config = dict(
    d_model=320,
    positions='rope',
    rope_base=9810.0,
    qk_norm=False,
    bias='none',
    tie_embeddings=True,
    parallel_block=False,
    init='uniform',
    init_std_o=0.0,
    optimizer='soap_variant',
    beta2=0.99,
    weight_decay=0.16,
    grad_clip=1.0,
    decay_shape='cos',
    final_lr_fraction=0.0,
)
Each number is 500 + 50 x the weight over its row's rms, rounded and kept within 0 to 999. Layers, rows and columns count from 0. Numbers have three digits each. The size before them is the row's rms in percent of the matrix's.

# layer 3 MLP gate, 640x320, rms 0.0806, rows 630-639, columns 160-319
099:531501483467429493506499538628493510582488580408505579498539547488439578571539562496475485539568486512596453424537379475496534496551517511471484471531466445525549571557462490439444498522420528473492598508435443523547457548522506493505550536531558467499483519444605508431577415492474511487479621575476479473470502555450502520441483578468466578482544499535527533515447493500473495576562532507581419520475523466459504533658420487403462463505552500579437438579531399509502448448418511
104:544517410509545552581482495437495484531443470558538479472431430515631517521535542458538530530481471498539499536507424478367497498496552511545427490523441484515459551628482410528528508493428563413492417449510443492575557414469568507500477533465557446504453477431534477478557395505399547536428523513473495472557471539538495585494520569519496570492493507388532387469459541547514579431439439496496491428505543575520501535551453505487388516443430506552488415444550455537431409524523424
109:602518484479472471480483507523359543548471522596552496468453553476486458488459515484521413498492530452463525592482537456408496454528519485431529396435491450401546534494475509514390433449534481552482455507518451496515540473535541474469510579544543471479445525483460460532460466524467527444375498544504592524491572455544451499521537444542476445426511391502467456557470503564438511578478575521536571425445515444534529527477567553483460492467538492486443500473471517519442501492485513
099:557434465478455599463489479469582598592542433470509545535375435484559526467432444460449569491569403508503481549458506463543458487429540415427506461436462479464437499548577577527582563517508466591504506430465435446460507556560514568508481527453563573482515514593429414499505444503445461401538436461425507500589510580466580508459513394483453508536483505484487451544534490551464501533551487509409444444421452474446583519444516479479558554523447525455482590480485536516479519487448540
097:407500502475450493481457522490574502485420469521437480591562589512524427528497464481489512493438514415454408505467491459465525447505450475448531487488564495478562543446479552441490433600458498518462540398412491479574505512487524482504589577505519442411480475438438405565529665404457518453462545446538480530468437489519460491453634469421523439522510644544517503444463531472546489462511478588487569543481531563443545562463485519484447452530505513543481432550614458485489541571469596
101:470536549464389461530489489510501525540523579552480419474493569492550487555460429436583480546483620608377575593470554479506541494579505519549502484464463530482387485516553392428550460442495497465534540524482492490413523534443527543580548458585429511444419464523399512456517491501651401488475466481498484504515515487527495507563468399494546541463510517557474509468502536537482459571551422461645405521429466558403531450468512548481468510452502580478517459513511475470402498534463426
103:453489531605560557555560564511498528563520428579435539494408517453553512501448459412466546465503581528483472553534533569600567559594477508398507477537522550619561472540443478476539465562471604490497513550510446502558521533594511420519523464417494479455538446518423528479454457543470480439411492560525479588543458547471508455458609470421579570501497474512555416490558526547425530516480480581488528427483553392442454440428490451555493430457556503407510544574578520531529536452555428
095:489507600425471545436406443482452458499523631445461520524486495498494539626516520410465475505499552522528485520451511500483570499608479500501493506488588582440481516516496501520509466537532458391522503547381531596444489600461501498465412397599513491564448503553519628468506446478547431512500443514401500532534516440519512501457506535516474472558576463550486557445457436558557511464538455472555525558517511522497479511530446558507587549519512494554421418553551488553545539529615470
098:555431448480496469535484429596458588469423537505472480521512468445539486547484512470501564486617531520355533493525453534598568570546481511465451542493496540462474494482430576462433543396386515498599558554461600588500520411526443516534434442591441498525460469493535546535376522576505489451460428499451479453610580579573508436479510489500484495504444490524513512582556423485565456522524473476559469417425466467441447453450615539473542502446548481518493466465442454475497496435470471
104:518488586606492479428450477453501510471492538457508499476503485516435367526521490521446451453513487382498423563463520494484541559473427540563548373448515573560528471591493534486561523529444531540533562592488469530521509480478428547469524515498443613486549458465464461501515478447521404522559502548543517445502619457500576366445490474509547456452484450584476506509529491490547449443422580565501544570530476445573509622503457513531476499460541582545437615575615465478585504556537477